From a checkpoint of a small transformer trained on Wikipedia: tied embeddings.
Each number is 128 + 32 x the weight over its row's rms, rounded and kept within 0 to 255. Layers, rows and columns count from 0. Numbers have three digits each. The size before them is the row's rms in percent of the matrix's.

# o: layer 2 attention output (transposed), 192x192, rms 0.156, rows 79-127, columns 0-63
# v: layer 2 attention value, 192x192, rms 0.174, rows 80-127, columns 0-63
# q: layer 2 attention query, 192x192, rms 0.198, rows 96-147, columns 0-63
# k: layer 2 attention key, 192x192, rms 0.186, rows 96-146, columns 0-63
o79 099:130149158158137127166201116091122099129178150153200130108135077141111161177165175105187136108152116127144129123162124152094092128168187167187192143152152106144122094080207096113120163130117109
v80 074:192155120122109127111118131152144120122135125147160121114144135126093060145088147164089120109070184125115175114072126114111167110109067093092134222077159087182156132132168136150138144069104132
o80 092:150129083129211110169164150136101179154053130115137180143162097187123143161132081115146100124086113101147071154136160085153126152138141171166120097171101132077062166085097162172140077153113124
v81 072:140145146140092080115125118136168106185175175188133124142131100124126165118128097174033101127100087162094104081116110117090133132101102093170122051179174102095157167107036148127120136076130088
o81 091:147081077113113160093087111082143142116154152118090099117096098058138059157120153066184081147124072085118110145114091160159106133135103107090161114108101051139173129123181090166111102119112173
v82 070:054152180167129081145147117106106078124143102095184072080130123168168177115177152114137062176016148095127127129139136141127137112061134154165158173047134147103087079134156104156126122078102107
o82 087:134087133126157067126143136093134161152184079094187220113192105098159152164114137109101214153086113098170110092101174120156091109113113110126183067152092086192144165162130129115175135136113123
v83 073:099066116133084159170076147097106132098124118118112092178129075143121143136096136128188095134178115103130109122170093073152129137176167113075080225102117112151111148122131100103153114133156156
o83 090:086143147096123199112105113155181067133117110143152098123127107154097124053109147139090147079113130150077201079149179103180097143123136115117130096094160101133128185151151119151107148169066101
v84 069:113134130129134100192132121154131127150136118175143056164115160133142176130113154128109163151136142172100159165118084107132176150155128104123128174112175129110132095089089132074101146117080106
o84 085:132109151113082125133120144116100168132150153097097174128134124131171154143139130158072064105047143160117063137124164139131111158137089092120134072106079105106149152118152148147110151193110114
v85 077:130176157163149122131119119111115096109154129092149136176112111142153169139151143144127126139126119177077125140145139177146117113066153114168163134069155149177129126119173072149114138098140135
o85 091:131093169139165115134151131117116174147191134152087151132146140128088163086135138182125162190127122154155083132111077128184111137142198127108124109132095156109114080170146071094191136149124132
v86 072:114163153159129155160091116114077109122174123144164128126128124098082090151198151129094113129113182159167131140170125149067094154175117161121122106118157132137136129096155110104079152136137160
o86 088:099065120114114111111187071177121136186172158132150100210098124112129160153124153141117130106109146121082055103068095098145118045095178102156092114074141164117108093132075159081074146101128146
v87 081:151155114109153085142092140104161161147113102195119156089152102075091143171098103123130135117174152165117150144121170107138185146147150122128138145085147111115155114163079119186083157176126111
o87 092:108157093176110085125129126112137151168071213130124152122116116125077138075124155118154122138140093079096102101097148170108122149116054145141107127145113152080124125065175099127095118113144098
v88 074:120100136109117106113146109136114141088143079113109150113091116094153135084091172084118151066189149153133136130097104139142172177107133164140124051140165129104145146105100172148138090167179082
o88 091:124119127154094128162111119082127114139096172178163162126116168169154118096146110155096156121168093109101186137126149167119107131154116103142142157137094168107130192137170129105113101128102146
v89 070:151125139105137040159149144132161186154116147163144077110109114160153146116106142126130116119154143155153159171117133151136149109084074139115137112145122109054120121100138127178089124094068145
o89 080:165135074134157130145123127100146104081148123104137144121102114130149155177130109149141100089136088146100133138146140119109141092119179089113128177160147093116154193130126138108139126140106091
v90 073:134143192165105138114122148101135097152142128120125171098103139126082147121116143140123101140116177102143192205156080126162158106117103152156136134122113133140203134114130199126110150152120163
o90 085:122145131120092088126102139142085119145067116098128107117147134138132171112117140143155182170076094085101051097141122122096137126165096080121103144111109136147120105177065103148098130088104182
v91 079:154144114161166135105123143095121133138216137127107134165104120172137118092125115160086110062037123093124076120160084083195158077097155137162148184099088162138081132120120164141160112094122202
o91 098:114108139091122113164132110054140151180119128103080102060131113082121149124164142085174077202144139134172142174061164128143131082155113118120108165103148116122126093138145103102132092161072115
v92 081:085152123092128116105190200164148134109082135160164081117090136106101130180166029144143066132149133114121125113071123094196153129112153122126125122083181128180138104131172126145179129152120083
o92 095:162110121128116184087167114144143137144181131054088135140137051111139125081139146108116077175131108108158122112166132149105079130167073168101104117160146100179150174099102106062157080088144162
v93 083:186114132141186166068087171097089158121123123113132086146142123194063132102121149074135129098079141107169126089132127133153151130171142151148099162116149156166152113080148137155136132160128195
o93 099:102154113111115084115193136081088187149142140143175160132102129104120152095106085088139137147087131093068157125163139152149138114122162132083149083169110152131112116119105156124082212103150101
v94 081:175144097103078116128101176111148051119192114119145091143152099142140151108115114138098154109118164157112118155087177068108156115122121168168121084123170150180145151144123159112128096043104189
o94 091:124126116116138120129166098114140245193073136193081168092110106128147138091177103103105074061125070160140111093135183167179127168183115152105088101159122121128076157126100150126156121184135135
v95 076:122190167172124126083123080193174075205102110112154120138064109130161133114100117150154134086172087137136082166128092166105199142081161114143120108119102160125103135131126134115162117085142173
o95 100:150136154093088089182129208076099101140098140134152101119150122151087158130153142138195062130131055159136107099142138111122124124118143083237108105101119116148120062136156156089138125130128124
q96 108:061155149119139091171133122155104181151144140037124113101130158139052133162122126151144114097047137113119113115105136116091115079135144125111156156119168149085172113144081145157131181174172138
k96 103:191110072096084185105175093104102116130165089163189132128067091135116134089125114172137142069127076149131134136140138107095125104133158111095156087103080125118134133095143111074146127124096101
q97 105:130081201128102153117117099141138197111117087177137130092083128121137132106138106116165108129089118142129165133073178137147078121129146076153122147074115087117141069091151118159081175184090117
k97 105:111130096127122137147117148159126116138097114174152079136133116133138097126099143146095132136167057145108139104179135149124152133119114122118089132152187206154103176137097094161138136104172081
q98 097:118170154095103123107084121101155136134205123155175121164173133157106169180153125118154128151109129102162130143210118185120063132084163088091090118138132121155156111132134102101203114104124097
k98 098:145131149160124141113147164192106149130077133155084126132111156114094133160126122054112108103196114173112149158096106117153121088148175151136158135059151158084152128129175144149112084125126095
q99 111:078161110125109131171111134217139151146124102116158171114126118132174136111181059083173108120075143122173107110101121161094165114083184180153147170084199140156114168157096125086131088153128084
k99 107:150136074134092171104128081124112136126111172130171118120079118072121133151091168157107115165149093135117054150091133138146162150182138131129157083176080123135125077126170145137134087117080152
q100 112:110127134103139072142085171126126113180130107114158134121180115155109123150079214137107090061174158086112130074245112138108110121157177089156165190162126112154151164167168143104166159173115048
k100 103:159121149153124128110104137180129126166160079127113101109080103142135083057150097148082119150045129149068153075109114121116106097118142210138091054101133138092137122136145180128141141091128141
q101 100:158195078164110123116150141129107135182162136136108087142097155150133102104101155096092082145031132161142150152127110166138098148114063149140102066178095130146111108130135126050099123096147123
k101 104:098170135166114074180109121134141157107136123157157173182104133151154137094155146095122062150191093137115096103132114109100208123113166130135140177075205151075113164138115145152100161177110133
q102 102:147134126091107201135141160146117136161110119066197136105169112111130143152109136148086140043142139096122117109118149102186142107057127156153148074131103119088139148113144114164102146122186148
k102 107:157111109115163119109062158102142143095157086095112134146067077147122081160087165082128192096071093153128133105129250164108123144138115181087158127245111162108135100075117140140086120110135171
q103 104:138090103124058149089140131131106177144183136099161127069115122152173202099135076081109169113166079173105073106171113130137151146126190180111093159201096200083115142179094115161101182076109071
k103 104:168089085160132102107140109146120196127117118120129158184130166117030129144135159154092116131156118170132153040131127116183058081109134108152137108135113068117089173172150104103139061099084130
q104 103:157117084138183062188160101168137135179115145121088145106098144134135112098093155165126027129202151115096166180147129120115113171068096104141109161125127138149082112123100115111126147148116067
k104 106:112142142159121146162072079135080106128130125159110103144130075156145072078129112117120148168143147113171153127115136124163161125202074168164079113152126139168070186088103217136121124114127178
q105 102:127194136129093119173138135184140164146081128112114079069101104098151096141100097134091170129126181162158135130115122156142153183168129100110146078109143152135128090117138119118135118090104140
k105 106:131135095099125132123137174145162174106126119119077163176094115152138109183143194052160097153144131134140133082170131085119190108127122075141121124089179085158080093146099126131182131123177064
q106 107:069165128083173185154165172150143082140162130145120119129145122147087133068174114117105128128095168151161210157092141141206150136121071121125152114088112154101130147116133150170091147121054125
k106 106:154112139116159110082141072084164200122083170177216157093072163151152107102069156157142100107158166102151151085123101138132131135147191120153108119131105124180131059157120081194102128199117115
q107 109:094107107135156083111082188120076169096172148116137108134148144141176108161153143153119160127061123126087124105161183106192111106156147149076106110191077130124114171135162067077170098117121167
k107 113:131073143147159169072093147117176157094081156103159075102151138066140146133125135119184064088134178155108125141091132123077083153161164153194117116100129145083123132183098129137046142164088147
q108 101:090104184101145158122148152090179122098182099118101174134101121103106099188204196172171120059128088124109154091194087159143134158109133122086108120143102121129155113142057152101160171157161086
k108 100:105169098133118091153120078133141122168118153082095036121140115122148142098135141077118143082131168130106159159143175142070142132119129084167087117115148152158121175127164114155086094151083077
q109 115:152148097144092093135147106119070144122154102118134107147039109115092085116115174136180086135155117116153107116178153113146105119098191115142091093070136082134159110088086116092157119077122106
k109 110:120155165154143146119072110187108173095078102146137130096148140134125133228147108116141138140123115134128083117104153114069188134135085125184133079144080180148078122147152183124140154122147118
q110 112:090140099148095144106109045133076134162158098133140126085081108130114108155104178119164131068163092138143124119109117163181134103114131116116144081160193088204134122090115118185137155132131089
k110 109:081106115138128177134099124110106148107103169147125116106119155107137100131124087052147122219115131107080125124099164161087198129132135192133146127121112077063159141161113189131179139142114150
q111 108:155090175065224153141102164113127068095164109151118127122186125146118162149109157100084092175140183154138138130114156192100144122110174103094159113139160122117111073103144171138163185099093170
k111 106:089119106150095098109119165102173086115080174132111142100111124187099121158186141101125170126092107112132108155138120137106136173101171153137163136075114159080160076130102127106086035196111088
q112 110:101128167151145111142078142125143124111151054101117113151156159055121131151105115139146158110170131100121134075150136107091140177085154109175114099119161130129116102171176166129163126105120120
k112 101:186113144160142133168153169158107143107141193106134113130092082129137142146104112172142157159107139141143113177132138110185149101176130114119148116156093101166180013148143163161175095101121107
q113 103:132160154059116128047126146193123127090073099123077090134136125134158119099125111127114090127189127152146112101105167148130090174128136130145075145159097097155134123174120092147148113089150073
k113 101:167151151176073067209179131140170156117114136184104077080084117111135036167129122121194111148147079154121167177177120101080127080178080124115134121038111134117086180136127115126163156151112100
q114 108:130126119123075109125086161053141110104138119079139119075104144102078120113105131166156110139107166083145138074060163167110129112135123124125134130131176067131185133166083128148126100127143138
k114 106:165099124096137091138080099134130101213139149120136133123126165101166159153156147097119170104175073129073192131163109161108092091079103091083163083167095144110179103118163099108132172122154113
q115 104:119136130119080107081159116138114101158112148126084099133117142129098144109168092087094144144197196103115107148073123176172124174103092170145123203154110138131156141121117136092046099117139101
k115 108:168167098111158138100107150122161125103106139158130118159139136135140117149157174180114110117072110102114136157178129062185178119093148125110092072164140175121119117140151130115158184113095150
q116 112:140143126125122099141058131101160185173156090136153099123119090134069093091197100093140113139106140114059187106143103144146158135135130145134162105148140124134106142192133170111150112129138167
k116 108:133138139126132170167138142132147140126131105157090189118078166110156135108075111094114167159093116119148177153129125135179223157150066131139088149127105137187121147048121101122161101118063101
q117 098:136156127169113130140129147154121194130141114199127101092102120139150052110105117177166147176156136130131113137198149105105137124117116138218097162142141149114133103193137159093137108034126159
k117 102:118168172136134109144058150102098166157089105171121117160119122086143149096148116127086131123134115139151104166140113163141143085179124111032148097100140104199125092152106145119163104076130101
q118 099:126134152107156105157069168129133112128151080114135144122059101124084090155119189057111145170076083071143139125154105077141176108110128102163132115080162095112189142154130111152144158174139117
k118 099:127092114078140141099162166163133114114134151089161138117170112147149120073156119149137122131163098165124091133101128158096164110122141143163120157113129132129039066112123137127091123193173208
q119 116:123116126129157169162160137133146121065095130117089087092105139120147151137138198115130153086151089074155138190174170156139098123140109137120089123122120151176140166180144208089109137081140169
k119 109:137096165149063109157139091127157127142186124110160142117123094162133127112169103154128166081141144117079155120123151126141165100096125029144142117127126109070167084104115103140158186107103145
q120 110:090086089119154155099162115123139082167102136178125091114128133188123167118112097104167137097124105178157190135105125170106092195097127208163161138057097112165147126102143082150148091110139119
k120 105:143112085100118117140155095171132129088178134122148128065110168170186103050112122091106103104117118111103078131121083166175128111135139147107145105179199158093157139091108044152131130091158095
q121 099:145130144105095168122176085109114127071089135126115135153085126153144108153140127173120138140119114167142148171147106158098080186176181143126129172095123105127117130184114165056180133086152149
k121 099:133159081145152120152112095161166131171152186146143187106172144054127169125124093104128160116176136098128106090157085168116218118150122126139085099139124132196167123154126153075185127104144112
q122 092:112149118121119153112086149103182132079130156105230173148108123132100133084114138103109118090058083128117107110111169149158150138148140125207157199083075060111095093149107087119143128111130079
k122 099:163131128119132093148145146141095126057165097147101158120105149104175091188095074108117123111112136137127140112108130137110099131091125098087163140101155207127127174164135167177066100148134188
q123 102:154145122102142154140184191122085038149123154096091139072129110154164135088104071160194098108136108129113182124129117130179124135181080155156152129167109181121121170120111115174104077101075170
k123 104:162125099116139150117171071148156153147078128134049124133127120140090130124154143133164124146144111157133165124170141154160120092146083147120143128219114112148135138167143132175100102059122155
q124 110:106080088105071142135169116164116176097086118156077169103108139167152094082105145163083129174132138139117125154120102139120145104082135207158111123118114099135105128089111120075077110127122078
k124 109:118160132156112170115073137146074059119099141109140096153123156096149059184134125121177114076109074149143124104095101085139120140114093122129132096155142131088097118143122125093164110092170140
q125 101:116126123139132108076126107073147179123184073127145123188144167077132136120100093152089099145075123125155155120102134117063125145131140075171170120141082145145152131126157133112127109068197102
k125 100:179122118121106155154154126096158165128105150200099190132164141101157119098124092115077139177080135194124139158127133113141127124141150155093103145138129188140113100155151111126128117157079168
q126 106:178126134132106050183137144075060133140142047102181150118148092135169133088141146154103113111086112108119130121105163133159126139169123180177070094142126107131137098173086123148103159155095165
k126 113:099076152087126149095079115133144159118148125175099162058159090151078172162111110119099077102139119113082106111164161162121118106122083108097146161094126122166086167067132150095112145165137099
q127 106:169150076101149142170175121108134110169132154105138138057143206146087184160206118131105147130124110104076099164142089096155069174087106133100151157151120109123087127104114182064091121175076143
k127 111:144131212137153101082107128166113122115129040063127174145179120138168107124120072164141122082084108105130102113166111135156226093192161155166151094103174137121119151164137080151135144147130143
v96 116:151122174141112115123129088108164110142142131139104163124148147134124107091166106065102173144126130150084136102135121126110156132100153182080122060137126103132141100100169131142142089139144097
o96 112:115172113132140142161094195127156167096077166117128067111100048147152087091124151162167080148143118087142166103126144187096145143162085086125116112124138137138111161109075182111067137129159158
v97 105:120140126139094122137119095122110152119074098099130050137134059089130110134111211111071172110137153132131105150154129109189083147065188125096101129100132115161127133204123124136156176177070115
o97 105:157147191127086100144110128064118087154139148140137176146111154156125123168086010132165173156110136062091163152098124183085110103180109148163148132126100145087075095065105137138149084084147147
v98 104:167142106095142142075061134154078152146158095167114111138139150061102120114085160168135127137099149199126143195157138119071153169142126156158139166132137101119095184149099135156140141132039148
o98 104:097143123149144147164114156154168172104114110113113167083101131203116199155142154126151174157065144092166088088124124137113109128110157108106162094126154130121138151073183175065138135077186087
v99 105:144144118131140192129181146074140068127133132129134102165126073175121096118149057114114123139115137208137123137132126110084185093106133196000135144119127139107143074141141113146120100098116088
o99 102:136126154174131141111109101123095136091133121111156126107107093042146132181112127080149170135125179133096160117174148117161096167130106115182132100123141125169139183124123153096149141131127175
v100 106:124137160117116118084111187147146110083164120201169117126073155119103101147157098148089144106132153092064129083124160162151143105189092141156092091118151120157151090116145118160125111147163149
o100 102:139140150100114150144155070113217171125151142021115145119194094118228122087121170105095046140129131178188131116137082102186154150128106157130153126170169113100065152132114115216102096190108133
v101 113:099141152164128112167157137126127085064148101115157154170122164074108103131082110116061158108097078180198122172122129127082152110120085147122183211083110133173141152138113139140137086097177105
o101 103:142128110158179101121156106162143161157087178103126119089157112146146152147105124133151114168109125112080203110138127109149148099143170107161083133176146127137154083114194146101113163135086123
v102 103:135157137116118140127143171128144148155130081119150131112140151119149129119112112125137136125116084114140140122173160086141131153050139106132089076119110163130101158207147143113154126144109171
o102 104:104141090119148147152051130120089098166146205124114181155142126119137127113104110100117122097123165094124033164141087091101141103170135091090088150126143122180176095113155155172119140145191122
v103 110:137088088152099145079116138139090089096122090116252189155048104112145149115155097106113105156127140107095162111119118152115154132156146110107172153127139131106156112075145140137147105156156165
o103 106:090149172110158138132138143146135126143132124124071080152154155153123159143141182141140156213090128167142149110160135140102101110180105178125066125137168111158163156132117145116140120157146118
v104 112:158118122111136102105093147126069033101109121136100155103117145127165177121128147135075158179183114124119165125164119161137116224160204095175128136136140131171094150147122097134125167153163089
o104 107:075197173172084107192133138133136169134147136128142097139107133118127070080088175181141136116167105138139106121110156127088113110092036106084132169121131157128102079116111127057110123085058065
v105 102:216126160098108118204085130090145096081153144143110082130129160084120105136145148164129086131166117165127121111117160138073123120162133120100124161141166101167170139102123099124122149110093161
o105 100:108176111154156119124197114120161131127063120102159159127122168174107155152125140083133106119121115124122165113175110098184174099093135114203100082110108110120166087127114116109124103162213066
v106 102:158124121100083143178098099118113159160147166143059119146140149195151145108052115091095148141149108131147136136116071123093163185134115139110158040147157142105085137070158110111098129115189119
o106 099:131153207117150083131134128117182119192099088111117142096109125087073129101159098133127153111145146153107119096156201155103126123134125077172097124090150132180157124139105172109178182176123121
v107 107:097114178142121128111120120167046126101145112116162123107161093116144086077120128091147096165135158106130164098137123184089115159083153116126098148125118133114169131156117184131090163107107073
o107 102:116138130154150169090104096147183159126097099125085073122143182126108166138119156115088156091117175136128118159062175102175106103203102114134146166122171145152133094055078122088121129126166115
v108 107:128138077085111139058137183202159140255120146082166144156113094123110130114109141094128142130151165151102209144117136134055146138150121188062149157163095076166135113094124114114156189142146136
o108 106:096154169135107145097194108087097120058184069166093135131144157118163153109146120125127126178116072109150171101124151114128158073163171128150105109093166175136086131175160133060153094085152140
v109 107:182132096110194071082140101117144191109167162119147106130153171119156134136109128136115141106183129139111155087151150124115092194192142104168135090113153112094135139140182121108143110162187099
o109 103:080138155077116180148095142131158112146054069156189136097111110159131128084115164108172083118146087168096105092109098121186155114089102162088132131166068098138171123161089197182131132121142062
v110 111:124141187108139128200146142133115082134103127104037161039115178147114140173148106110144156117126078128109140058099164116123118167082164120156133136184150164103085122129075130158138110137054050
o110 101:129170114146061144082157124146136144077105133157131175121114081091087097063117154100137104120108111140128134241111082180078084108184120094102126064107152124102176098127150105094149187109079140
v111 117:084095147134059089115116155142131141101155125123160129071159115157112126085118115111144167161114086045118129202195140120077130137129132134127117143127128078103147128153117157079128035088092145
o111 106:054137095107143134135156091128122142158137144088124094135121140170174098139107157129107129098144114134149119163087129185125181172099082087128137121108195126177157151123146117219141186165171069
v112 112:154076129101127115171106172134178183139059081172042106148139108114160144144183109134115160176203125143156102125119109125008160116122186135164120122104142155072174114056092151133129088160191115
o112 104:105192085165158117092156086154141167135108127089166142118077166177177084135128139110158119166128087129150150162126123120127093172149091108089179071145115113162094131154152141137189151134154133
v113 099:117111078128134145155113135082159148172131064175171150126087162131184162098157081138159114131082143124187117161207148169145162111144108089145161165166117112130168066114116126117149133138104096
o113 098:110165100153124142113162083134156128143114192118102132139151136089133129100141152070129186094124138061155114089107114109154090145070078128107135128181137175161037168130098100153114109094144095
v114 112:165113162124155142065155112101118127101121119167109105090137133164153184103170064126131092162171177160196115193055156137157173135137135190090148089134090146095146137126118107108109070164099106
o114 107:135143094172131098122120081173098112122151108119123114136147117095112103139144187135137116075115123152099128099133100119096155112154180059168106110114161177075174110082105195152175135164170155
v115 117:086112108051153137078144149139139126129098117131105168104188149119157147127149112139120111187091201196119101149089089152122127135112150197135181124105113096195086129100207093121110136190106128
o115 111:168196122175128120137098138133135145122173134097155099153143090144118144117149145176133104086138157144170164117106147112141135149122162086105118163137135115141171162212084193104185169116117140
v116 102:117121078123141116153186097118119164175116132158169187093173181117140170136149101130113139160183168103115140124091139101088149187142033138120188137176110148077120127125123129119183126067159194
o116 095:112116138115117121098165178141162041105108169155123100095090131135084146083131164114146114093096078111157085197089162141116155105151174137169130156110162129144135140155134150140124115197175080
v117 098:092158140132144127139109101054126142160127105111111063132158111186165114118153187063169109076166120118185068132136143172124077104103070139127123140051136103175116167096194092123129158154120014
o117 099:123158097080129145135136130123097182134125152139174179153154110124115139088102087197074181157058133118041160075117104124159178131092151084110107084200147122114151103182053141107162097081086133
v118 108:143141168136164071187218107102095164179121143194135104180125143092166152122118109123133127112114081169131114164112127163078119102154102094166179178131102165142131121108125154112108109100133143
o118 103:109118155162119131171117146144169027127103120101087097066150138184084141111119107131097116107139138096098153115193105159121147150152151135085103105169160139108091108166136052044155105165134154
v119 103:088082090088152117129115119135081161131085143107105206087148136155171081126121139131100158161137149067114148149126137100163137093144094130170097168125106070169144127165160148084138126143079126
o119 100:200150138147064123131192209093158122118139087170153133178091178107138178144145102109158103166179110153170135181086161135108139167117154114147132124133170149119085085124107148185078120090218112
v120 113:152156170132141108146075129114158107109165146146117117171136063118090115136186118121133156113117102110101108139099137102099125178148162126132066091150112110142158121175121108132096176101160069
o120 105:086100128133145168127141091126135131171185126064171184085094116160139110133092097087108112106094133193141119099171150163130111131104098128108178119118172138040130101105134186076102104113153146
v121 096:124088078099076090148122104070132157113087117137197145168132173136098148106157119108150107184151148038091179173107109122134146096145139093165094114145089073105137134157105150120091176135132105
o121 100:117172123149074117143197137148126114133148114106113112064082069140113105146090119161096157142120139184159073122108107066130106166149105135090104148105184152125050083157166106213137095084124123
v122 107:182131144146178108106103067116129138085162141148116191113101139139147159108120125131141098144182139079146099129103126082107126137134138157184203164115090182152138108101101117127168095105127110
o122 104:121106148144102168086160150154093115190152147101148086130129133098113166160128142202097137077085172238101138139106152144188115136143100090088060114175152135116140154172153150114087169147129101
v123 113:163105124134113155162131142046116149107114179147106193126114165119138150088113131075093086126164112190141154180164061154148125185132107151118158127108162102026163107115150139118173080190163138
o123 110:123147126113156186134165122137122126188076121154141059066112093169137107147155098190144142174137161079153077167067163090112085111128141160114138120120114139194082128158113148132110099115112094
v124 109:111093163114134099166111147155118194112129120065143120138129050166134137130166150113129111068123114160134097140110196108081153044106129166081166137154106149100122139132116148114164064122212063
o124 108:177105117144117137140167092103086089048099115190105071119095112118138127132098110124109149151110189138167155129162059120147124156119108054167069110106104095134124070150139198160084145104119100
v125 120:120156182107096116147148100126131081072133136105163137124133124164105097081123133071133103131172074146083135132052129083110108203084105132096160115104071078164117161108104101141161108077153161
o125 114:137095065088135130128175140166120184121154105139093160091116155086113136151152111224147089157113149114150134134184155167104107113138158128187081161132203119095149153095134142133111152138056072
v126 104:157099140169133098118188131120148080097165147098118109118115190146167119115139131135149115086191118099116121101162175171117105133098143147132131148086070164122125154173149135163164098117160100
o126 101:080150095103090164107076154170070108163128096158140122083110106104161113070152165091122079146098143156097178122104102106156114089153120127150097166113092081195139094096065144131098149158129138
v127 113:140163154173183095082100156169109147132126106121088059194100048154134115122190119146159120120173200113186100053107112167105160110092121136130123153181154139133094124101128165152138154136179155
o127 113:125143139097117132127176159120178136102171111134155198133176163126080169118052114147087111120089085100115148210150092070152124169149147121137129122111107147148140121135171154117094114134100124
q128 089:165116145079133119137045120096181158066149087147129130084141111111172166189099086139083139151120124101126172164124145122159154134191124103107191140128101100192121110111122113197183132129087151
k128 090:105164157088126131169190200160130149159072113085100086178111137173105141111093131119162152128118109156105133156188090150118149110078141095199081092057138147143126097134060136148051145130116114
q129 095:209145126210201170130105156083092128136147141128148121176151129116225123128092110149095137122122110108105108092120102104119151119144170111101130080183092125043093114120123162114196160188112121
k129 092:144123221109150086103028118170097140107051083099171148155136139106092146156103105099100103154145139096146130161165121136147146164106167142164194133095145159152083113127112117120175080157169171
q130 095:154152102108160144140147140060080119120111147131104108082105131111098147157120174139169123165095213085146142073075135146167112114134138147119102154139061132141118088168145139065110141125138125
k130 089:096063175197121066104129120133166112098121165158168122136124113103097160142186122150144122104087108140119115156116189108144089149135129099096097148135145125149158102140113098123191127169078090
q131 096:167105144117133153139124095173168145081142084086229118080169093108169110141167082165134192108158126154099137090089144169115131162138121151100076062173154149148086093085071107101083120128137132
k131 094:149097123130206134076129148093056130173141124133076119118135092128114178164085137143055071086135116163086124098093101089152136101129081086138172155149088107115146124166094091149124150144125116
q132 090:145083183116165103134133183092150105105190155157141109107167158132104145131158142112154113094104151140136102136148209101100143106071154075169164089128118128091145137108158143149141180121095148
k132 092:114085102122133078136136177053154097137134116061131129118117150177148105099121136111115159108145137083069167132099119146125078158128182150074123105153144131143123096145072131160094154157114108
q133 094:100088157112171081140107087106138155143156157135182164138117097060096151133106114101146148097131105152155080196199145090143093142149143108110157084152107195063166143130136146139206100143157162
k133 091:143118077127208178133081150177142106114127083063113100075157136151206152168115085117050128128147107154131119064084103116109108093104084116099085107101155116104144116129098149140144142083094125
q134 094:156111184125163128121195169141176071107081149149111117189170162163128091112190177133111119124145113176115153106106176120110097183110097208098100094121095138127153135089112123115099162184118061
k134 090:062187147081121099097150065136113129117156051130135090112127132194155136122056127156184100098112115138148108127152068150160100134189152127155077110092169172142131192130073104189150142099127122
q135 093:180106154159115164104136135102166061145093128156129106174112133083167145111165122152144123103121100104149135181145106115169139128120129128133149102174123136087136147080105156119155160128098125
k135 094:160143098111135086166150131100074150163154091151113210117191083186156102072156148161101096120115160156106108080124150172123174138107139133109105138134101156117154127160148093136101122167151108
q136 104:117196116120155156122146179130145091130113119096178151055182077181147136132128060139129141135165115165114142120118157096164111145173055111104197106150146104130129127130153114186136122122151136
k136 095:136074113124122107128115127120135140163146150126158156146107093138149121105123163139099121114094145129107166143161157141144064070095153166116098147150135128055190067162136083106132144117184060
q137 094:124145149084135166135117156120151115127107138114160077114034104111079131181089193158106123150102116156142090152169143123091112119117172102139147118132093112105173150109109160193173161124134161
k137 097:103133157093108136159123157119141215133114131077174126081131101113142124129110081132149142124166144136131091133096153142146151127157162120107104101096136102110118101165093135144162160121092165
q138 099:108107100194143159062106142176137110135122124105131134077150154099118120159143102132090094183191111110153081137152148135125115196109170185071113126143140166112165113059124171177179086118151051
k138 095:141128121103151104114093099145061119075094066102173107134162092129096105077141206131172189098109232157100150083136106123096142130122124097178133121111134121142128072147140159137116176115147109
q139 093:151184086163086172111141147110195121141129128169094101168065141100108139141140139077166125159174131103098159086140132140122104174147097094165186073071151171156169116121099119061142127131158162
k139 094:130112178118182105127082134122153189063116099171076106114086087144128128197101145131182163185160143193114106124136132119082118102148159091138082166141099123157119074162174150054151141105164160
q140 091:095186055101117096122174109074116125134114090112155144212148140173064182136122120149087093130101091128116114126128082080142136146091080117121152134093106144109153106127134131099141098193136162
k140 090:152078172166128144136145081120108072110136128180115182060098085124132083097103103147102147107111177104147154095174117086091128090177153097175134138144143179080073141151173154115134155117084147
q141 087:106130092130131142090125116089107118097098168084157144106105073124154099134099096090120073130136076171160113116171191110129131126146142137119098147139157091148095116082120086100162094071085133
k141 090:155118115111126134114128089130149105170129172151128143140134136130153155164141096147191162146120183115137105112130118160184099113134125146098170103173107148107187059145106144207134147158159120
q142 099:145140129138128106124096153155154064165114088129102109144120149099121068091111084096170101116131113143170148122103137089095110132102106122135126128148141143161134103184096093185073119121125119
k142 091:101091126126112097158141129205196174108160116114168117118127130206136129090153079199083154130158100147147154107131119153127093097106102112122102181125118081178110153148133109154138141195106114
q143 089:116137111099129117135105155133081130113157131120097092102094149132203135199182128168119064157138211120142122124143113102194108141166118088114107150170090136160110117091098126082108099155160164
k143 093:104165140144068122174092163148145189091094098136101168132165153122095169170139086150160112185116088099135143178132140090108146185104080165200082072101131138078113148139144158107151160109173079
q144 097:145152148150089141099136145145119174099161137156129158070048130083172058093133111054164104146162079139168125088095154185109180173115074190139154124093133077087100143158117137147118154195101179
k144 091:068213124114129121160085127108120150096152167115061152116128135115144125143045109165084120170131066057060110081122098100117124118184111126126175112180117106161130138129098130103142124133209097
q145 094:135086089193144116142075101180105122121125120121129174208124097127083154122150186146132132124065165104169109181165105109189133129163129091163160093152176110092153139141142167119148051096121098
k145 089:156080101141175163123185128109127139109167145086113128096170137138081136121089115087116175111127131140107140087112153125067168182124112152096083129082106146101154095151105166110201151114124172
q146 100:137161060146152123143144130099170112014059157139065114127100139147123088127098127121130056067166174139158105100123125163149127173094139171126133145164136106162114129156121142125127057120108115
k146 093:161117137149154100168104118183099105131132124075205080156129105069160121107103100124169168127134074144119114110170137104138101131152185121095170131091049159159106103141114124068160116144111125
q147 086:138089195135117117101128146161177123108103194135120107155154120167167095116130102119093117166145189147178097099149161142143125189147099102067132122094094144146080159082193159139131081137157125